config = dict(
    n_layer=14,
    d_model=96,
    n_head=3,
    n_kv_head=3,
    head_dim=32,
    d_mlp=384,
    vocab_size=1835,
    activation='gelu',
    norm='layernorm',
    norm_place='pre',
    norm_eps=1e-06,
    positions='rope',
    rope_base=10000.0,
    rope_fraction=0.25,
    qk_norm=False,
    attn_scale=0.177,
    bias='all',
    tie_embeddings=False,
    parallel_block=True,
    init='normal',
    init_std_qkv=0.0389,
    init_std_o=0.0,
    init_std_up=0.0389,
    init_std_down=0.0,
    optimizer='adamw',
    lr=0.00386,
    beta1=0.9,
    beta2=0.99,
    weight_decay=0.075,
    lr_head=0.0137,
    grad_clip=1.0,
    warmup_steps=252,
    schedule='wsd',
    decay_fraction=0.875,
    decay_shape='linear',
    final_lr_fraction=0.0,
    batch_tokens=32768,
    seq_len=512,
    doc_mask=True,
    train_tokens=156000000,
    steps=4761,
    dataset='wikipedia_en',
)
Each number is 128 + 32 x the weight over its row's rms, rounded and kept within 0 to 255. Layers, rows and columns count from 0. Numbers have three digits each. The size before them is the row's rms in percent of the matrix's.

# q: layer 2 attention query, 96x96, rms 0.16, rows 32-63, columns 0-95
# k: layer 2 attention key, 96x96, rms 0.157, rows 32-63, columns 0-95
q32 181:149142128180139141109131145112094193118117076113134159111103203142130170110157183095098105154070190111130113147172097160125105165104118099101070136096081121123057162149138085069109165087121122097127164153162143129125182112154105151130185134081080142080103177142158123109159176095153112156
k32 164:158136141080050136166142147104141119089125150141164098157133116185121106141125126111166104163140122227153136127123112155151143110189167149102117081132090141071084126096149157105117066130126087099134134129162201103093166114072145155103132159129099112066197128116179165155129108096081120166
q33 146:111125141156091141190099119157110163116146090086116138162101180124070154149156117149132143137107143143166117163094068143189140179179150118183076105130111164117097133114151048142179092179107082106144170094136131132089171172093133109125148152103108167102113151144108097123115160056090112061
k33 112:124103183143141066082115144131112086142128175136121154106165170092113112062141182147150124100101098063118150086132159145130094113137083105126130149086152105116125210150145148125079114097107175127097130194088116180139086117183120154182154090110137179129087093169178117097118138175172158141
q34 164:113131127113152121116143111145149085154150149172148100138139065114168081143089096139107195147191112107127139123107170109130105097124179161128185147127162072120226100124112205157122132105122131163132070104088123086145074086125113129098108109196158105130162096077101136123138074193130131129
k34 062:155128135068107215164114064105133133168102165126152115147144107179152156176109090079121140176123112157176116165110078105131173144122150122110117112116107150164092055086140080116117082133180111115179129083146138086098206140101141162085110165146100149143163168129101105123158102084101117104
q35 198:099180113168139115091112156138099165115155092066135166116123167113142193097135177070138116134086144146124142150187118140110125143121105070127099148092075101149056143165159097081117167090107158114121150161150153158140196099154093152158147126078110153085097160156158089068117175134175173131
k35 159:113144144099138045088134148121085043148134169107143152088141128089124119070140163136140118122114102092135137094125158172126102097134088080117174142155176082142144210162124168106113126098121154121108133219114131188139091119183120132181131105104130189125122077154152089112112143180153152114
q36 168:117187116175155131129112147147065150125148117097107191121111154106152180082137171081112117136094146137119154167176122146079129139157115081146107167111087104171067165148138076066130175128097164071145151143127154145164179101146083174144108128066116166101083130154164073077107146096154134141
k36 064:180110153159127159149099134150115204087118085175127098151115173092093143117179130179089099100123186127092104062145108116155156147128136160129087127149094166081133070152103089159147135189113095087080127107124139115100121140096143090070171143122092063120132157081094170169109146089083124139
q37 222:164077107083099132161167090091153092152079173158123086137128106172100086144125058146143127151170121111125087112127126147121156102104133179091151103186169144118163121115085161151172090159189094155131111131155107117097111157135167093078148160194147140155167083093108153203109072113111094137
k37 171:155113117140104193165105092115153198127121129161155098163150140175112132197123086137121139150144148144127108154127103097133160142138173168133074119099105151110125043089122106145150128157131079131145117038135132070079156151070152087062145147175123071136121168096088163157158125094094109138
q38 258:100185127184161123104083121157107165117143114098110187127121155098142179097133170086112098117091137135149172194126108135095107147124104102169092160089080107157081156144173069093110164116095158082163173132107140141181171104114105171159121116054094146130094162159135078069117159099152142115
k38 057:196114173153124143146164127135122145100128086155133103132092137058092160131185057155098131102150166120075070045145128145168142133116104126096157106154144133082179084183108096153165090168104111092105137138125119155115106129175144098099187153155141081104134158088084151146096139065104110139
q39 063:145147061143150168165112064115093161141089162116112145145147156164099113080133069127129115186154141094117113204118111181083129086112095144130110132129129100167099150169144091131186093127156156127125181116181112107139161133138162142106117151117109168198128145113123065133075054070118085146
k39 173:160092118122104168185163104120153161113097140185141093154108161187121110172135093135110149155139161139124099125114105119126156116122177177097099094119130127082154061097127087166160109149142064135159116066127126075101148124094164079071157155188143096138125148061098159173164110076097113181
q40 077:176130111116128113153100063108074122158111165119068137123113149140068134107157098123126056143157172065157121165136103177113126147131124146143083137182123081184119154149088084095146112194143103083173152162143135100166152161155159114103165180137121164191122101098139100144118139065136070116
k40 092:172073089137110192135140099106155177145121113188134091155162167149144150181117086145118164124120158125097108115137121113120181131130115162099089126080117113119158061104153063162117160150172076130159132073151108067086093138105149089115160098185145103174096160079094185159156144094140131158
q41 083:082101199095137129088144073137139115088122104128150062143099100144106145127179146117181057150101175104146121122150067133190121143080100164103160163157114093109179130094099162176095109111194105176114121113111129156151153113149157095143109108133108150133108129057147189111133185131145075113
k41 082:166128059175153181126094065159120130181129105093101145165189080147120116196120070135141102124143089113088127130119196090125178105106105146108148137108154163103117145123145167141127163126118126094093138088102079172155094155132144180098144102118152124155100132158075115087111054149131197098
q42 079:150147100118105105147147123087086108125127147142102127100095119173092096092145122117149109160148183084137111113133133197139127166184141094078092117211129106189123193144088129089130072134154102107122105185164148083100111145191106102119164132143134141149154044135173115158162180086115086151
k42 097:109129107132132159077124114084152161145117158156093103165206178161149191132102150152119123102075134135105140159100140094085153123133123136129076203096133128156089093091144098143105192133189128111137135085130129066085147099074121156134133095129106135200076160136108178112137127105163204155
q43 092:182138089096139123119165183098052117091115136139130134110081132139118121102156153121136134144105144127122117086172141148148130145195114080070079149151146128161104185159099128085170100131158115066103121170187126114084090131196108142139138136099146180095140069170194118146172149069113101165
k43 101:079124173153144119097087136067127178118110241122129127136206186153107125117107196151168111112088132118155142169095129090087142092157135115133060165071128145147117153084109107121105171137112145146146145096074145083090149137072107133104119120144095142183106141157166142125127116130159173149
q44 079:106169125105098173110119162128201139117130106099169133120199130108154153130063116132145186102084074203132141148118164099096154077122149110140171136066133162103124088100177150147098160100090166164098113083098172140117121104083117161128110108131115091094121157159110106116108099189146211116
k44 095:120176144110113071148123146153093093140141122097160151112097105133107072095153146100132123194136117135147142113139097189162064145142184081115136090161137099130103191170124182110130076085108159111087109180137173164141160117177125152162105164098127130052154066122142084119137124170064097102
q45 080:066165156078101144066113162113140142115156058059178098134156131118155184161111096125152091105082125204152097137144138100117139109120142140145177166122151140133148065125130142106128167175150142162116137126067188150140139127095104102101108113114107117103088193119119143100164175185182170122
k45 089:131141086140114084099088124133102119190180146138214105168177070147110048157087104130171115151137085117146150110133128189155089119140135126102129141146139114126115174137176178093124115105130164162074115141139163170106096164131147135138121109182118116076086082131114106139084118200090136064
q46 079:183154128114160120085136138189107154085075111122140093188070122120162139133122153136112143139104126193135160116147063072145091107131108116108094173115124163122125165102147140082128116094198109071131188112115183141128127048149124197158095133110106141074144137154202140136097133096133147106
k46 092:104165150146134092152075100144064162140114191110107175086201156127082075083153125145114116116108146094180124130087148159119165087155187094125107159125168118139154158131104173142148093121079124103084135131041134195141119185129121092102132152090141120124092156132116074106146087125120173098
q47 093:181166134072126189119148094111094148106030139105100118131182157155104188108102089101163089148050086166174116171155100136109150073125136114095119158108141115159121143146157120087147132126180116112142151117146171167110132053159146127111131151103104173126108151121190117128084105086168137152
k47 098:125138080147112101156080097111092148127122205129176144129174186201123053132146131136157141208110137078148134133121146178109127097165180146059051116110159084103111180127134179158141081083107126131117119095108142134109151147108164078108144137158153103109102104117101113129171099151122150162
q48 085:070109154146121101109127173158174117103168099145162116142154079090165135153138169146101161088123105163097146086105151079203120158104133134142174104090125145062175089106137160186083125094100110165088085107097114124129106146085106127170127075131157076073119134142096177115178159183118171122
k48 105:112170160128171087104109134162129107126134111069110161117096067069134153096116144096140112111159109141141159135127134111141082135119124087162168146151132155141106188149110152088120132128104196117125157179108123191168131115181097187162069146065115161104177090195138058102082131159109115078
q49 098:142104104222160128208119058176144139124113173150089141153090121127146108120151143144079163169190112058096170147118091115139085150069118169172118089123101113107125162114144129187126121087083130116156147094137073102171151126134151163157106104146121131158134093118088126129095073089104105100
k49 101:150112159104133167181186109156174116050107044097041148084053125092114176116144098113098145101162149143121104147130114114128165145089119143145157095141129146115150130136065068157152111158114099122190156147118093157167163100146123094102135174071142150143159153112133126125136167100125079145
q50 073:086147135107132138080133179133161139117139065120182109132168107098183147154106128142135183105082076223105110102096158101110146088120131117106176141070138147083126081124175146131110165087119144169075136095099157144091132088085133147143103110108121101068114181144115145114123128198153189155
k50 087:105178141114117056126110166152070080160131161093183156119123092128114085103128153129164104147126094127160145115131141171165060122144142084134158125163156105137114211148129194076152076100108167122077109184108167187137133138166114137146123134121124136066146072159136081112117108174107130079
q51 089:139093130151144073140133110148068116110131132125092110135070131163104127141203149117121084154144199057109117101144086147191100203128114132108086119185119115154143175144078114130128075155170072106137110170159099102130129161183131083133145125130150149155126096107146169144172177079105072146
k51 103:124078132153152180092106104111177171139116153155098117162160124136147170146084116151132131069117133102113126177098160066101171100116086175158109188088123159128135112088146088155095181150151119139169162062089086108093119153077122124087114096151123138208099185147123158118106117095186166148
q52 070:168092140141138130183141054131104128105077182141102133162082111156095148095168138111111085154151138050119127156191066132151113143098092141129110128168101088136133183136100143173156096125150117097178116128171099135156149106173153132121121142127100189160117057102172130135107090059149066111
k52 072:157099070146129203156149075111175168063107106117051161120151165138105121180148116124115136111151147108126117152117168099098196105112127161081082116110132138110129126093095103174124174153110081125202184082102079137167144127085170135104177136103157148196110142115095126129156118116146136159
q53 075:188135105126135154179128057125065147166079170121081138145105146181103150122140077123152100161128149078150119168146085167090113115119113131139080146160118094191100179130134096112152101165153124093178155139134123109168166105173149111089145157133112187183114087103151097133092095056143075135
k53 087:144077089136103188170138092107158165122128126177102116142134180167123125157134092151103148141128145098123085133121142149120181125124137179075076112115137092109123097116137100193142137134161037117180130073138118093097125130086173059085183117173163115157089151074084154143169121102146130180
q54 073:170146098088128169150131089083082138154072142128066121133136145166088160104155081088163076145124153114167092192159096174096141125133142123136075153170124100184097173141111083082159123179159117100177150162144140112149135114162148117091158177121115186170117113101180106137127105064142080140
k54 080:161073082153102179148124097078126166140118174196130092149170189189139096184137117171131157157102147094127114106126123147122156130155125184075069130090129101120112123104143118158126140122153092120157131080127129078071118140093179074103178108199131085156087122091097175147142116122148147162
q55 083:078112150131117085087129191151177103106185093139165129111130098090147081139144184139111172100134116142098142055100179130157141156148139110099162110136135148080172086121111157153098123102103133155065091128113120127093086176100110114158141085129149069093149132145080152142177193207110168129
k55 090:089174163113156083071137170140131097132126121087114144140134065092146180095106158105118116093132106160123165148127125088124081129115103084193175160147120170162116145131137130075096133129134197130093116156131139135167135120150063206188070119068101153125170119197168111096099135131132133085
q56 077:083103171156130099100142188155175114089175088137177111121120097092159114145132181155120165089121101133094150074102147077185140162121126117132170108106126170063168102105120156155077136087101135158105076119105105137124089134102101138171130069131153083080126126155095179127163189194121166117
k56 093:104169167127166090105116159166130097107134111056098160133105072074122157102125137102125099109152114153129157146122132101139103130128117071198159130152111182142111153138113146107115129135093206130095147155106124170174139124161090207158067148062104146102174107197140079093085124144119129073
q57 089:075118171085082155133119111083148116161155112096134123125216132138098173142112075108149086095113098141150073161126168141084163114103140142143189137128143085117148047151157150137147164189119144201134109102129134159138161144108149060086141142112104136159057168094101131109128107159188131114
k57 099:159116028128116138105144132119141106160149095160215102161117086157154076182126107124167147184170082124093132106188142152141076153129090152064147104141108100095131136125175162109128139112158129152144129120204143106116108119122170137150143095200136132083116067106099147151108129177116086117
q58 091:163154087103139193148130078093102168152075154105111133143127153154127172111120067101163101170124144139134115184150081155067117079116110122135093171114134101185091162139148092087175137150172140106163170132143152123138164083151140145076123165108087186152114130112165082131076065065150114148
k58 108:157092110143081138186120104090103144130125160184157114137157172184114067160137110169133137161118145100143094108122126168140159123145158184061073110114141092088126121125138132149167111129125053118138108107127141112077129171101186058079187141188145102126075135067089157168165123122117134156
q59 070:112156125119128152089166193092172146084131086124189130103158126101182130107100161143145183103089060194107124088129152096131136107126137100119178139089155166090132098120154161130111134055107153139075112102130146149102084110110088181164113063110151094071135141173128150120158138189130180147
k59 094:093188158114142054124114155128100092103119141073137155113134120127099104106123172115172113147130117144184165137128109131131080115154152082146110114139137152155082223130091154079132089104092208117099123163092163172167158126167108168126098165091106142081164089172160071108124125175100123091
q60 089:141119126163139081131084086190153130181140140157110151141165110084150095161069132167093155125149118144120160127037150079101101131116096185172113146072123165115134081091131107130126158156096161114147156092073124081171129152078159154157117114154143061149174171141070107136108106170097144099
k60 088:136152188098107153151177127173104114125146068142127145126036105057151192106154079088077110121129157172117095085157132141160145154121123119148181118151124123155197060166115093129141097142125090077106070158154126121150077111194099118142123127086129105110138157110114105153144169116122081130
q61 080:099126125154152165115121151171180166084134100111183127167108114112197158153150132134103182113118083179093155131157102084145116107072147112127149107075119173052119147113182136178101132054116131155123144079119123159115138082093117194159087079136121131064123155117102159099103083140115171122
k61 113:112143167128139054186109124151114104102120135077101162081089110118098055094133136130135121121161139104184135139111117157153101127126151111142146085161132136107111208150093173126145060128083140129122145174097126219175180146152121116107126190085124167104152094155149075112111094130088104076
q62 084:135137117097115091116104111093061108159139117118114109128132131158095117132155092106154058146145193092159084139121144179096138150181119127108086154197138086194127131169105096058157097210187087110130139177146162092118148161170146072093151156115131156168118135109151102149144170105143087133
k62 111:136092087142125163081111111091120155183140159191183095182204124155154150163103125165115137128088115130114127101121145120113135134130100177107103190097126106147143079099184116125115155134184103142128113086135136055069087143088131096133139074200132111166065142097088182148131129130157162147
q63 075:117074108177153131170122084126098131121118157125108123164058110175124139113208128108121077159185181048099143135166064150147098167094126147139111113158094103129116199131120106166127075136151085113164129150166075106141161142161140127128127139140126168179118092083134126142122110053131076133
k63 078:151050118148151165161145080115192117095105101153030121116123132125125143154113118162105158071149143096120112155088154086103170144098095187106134140128123154096133121093112072176139164165144102139196170076109069133137156156086147098089165134138140152203137158137105160129117101080138121151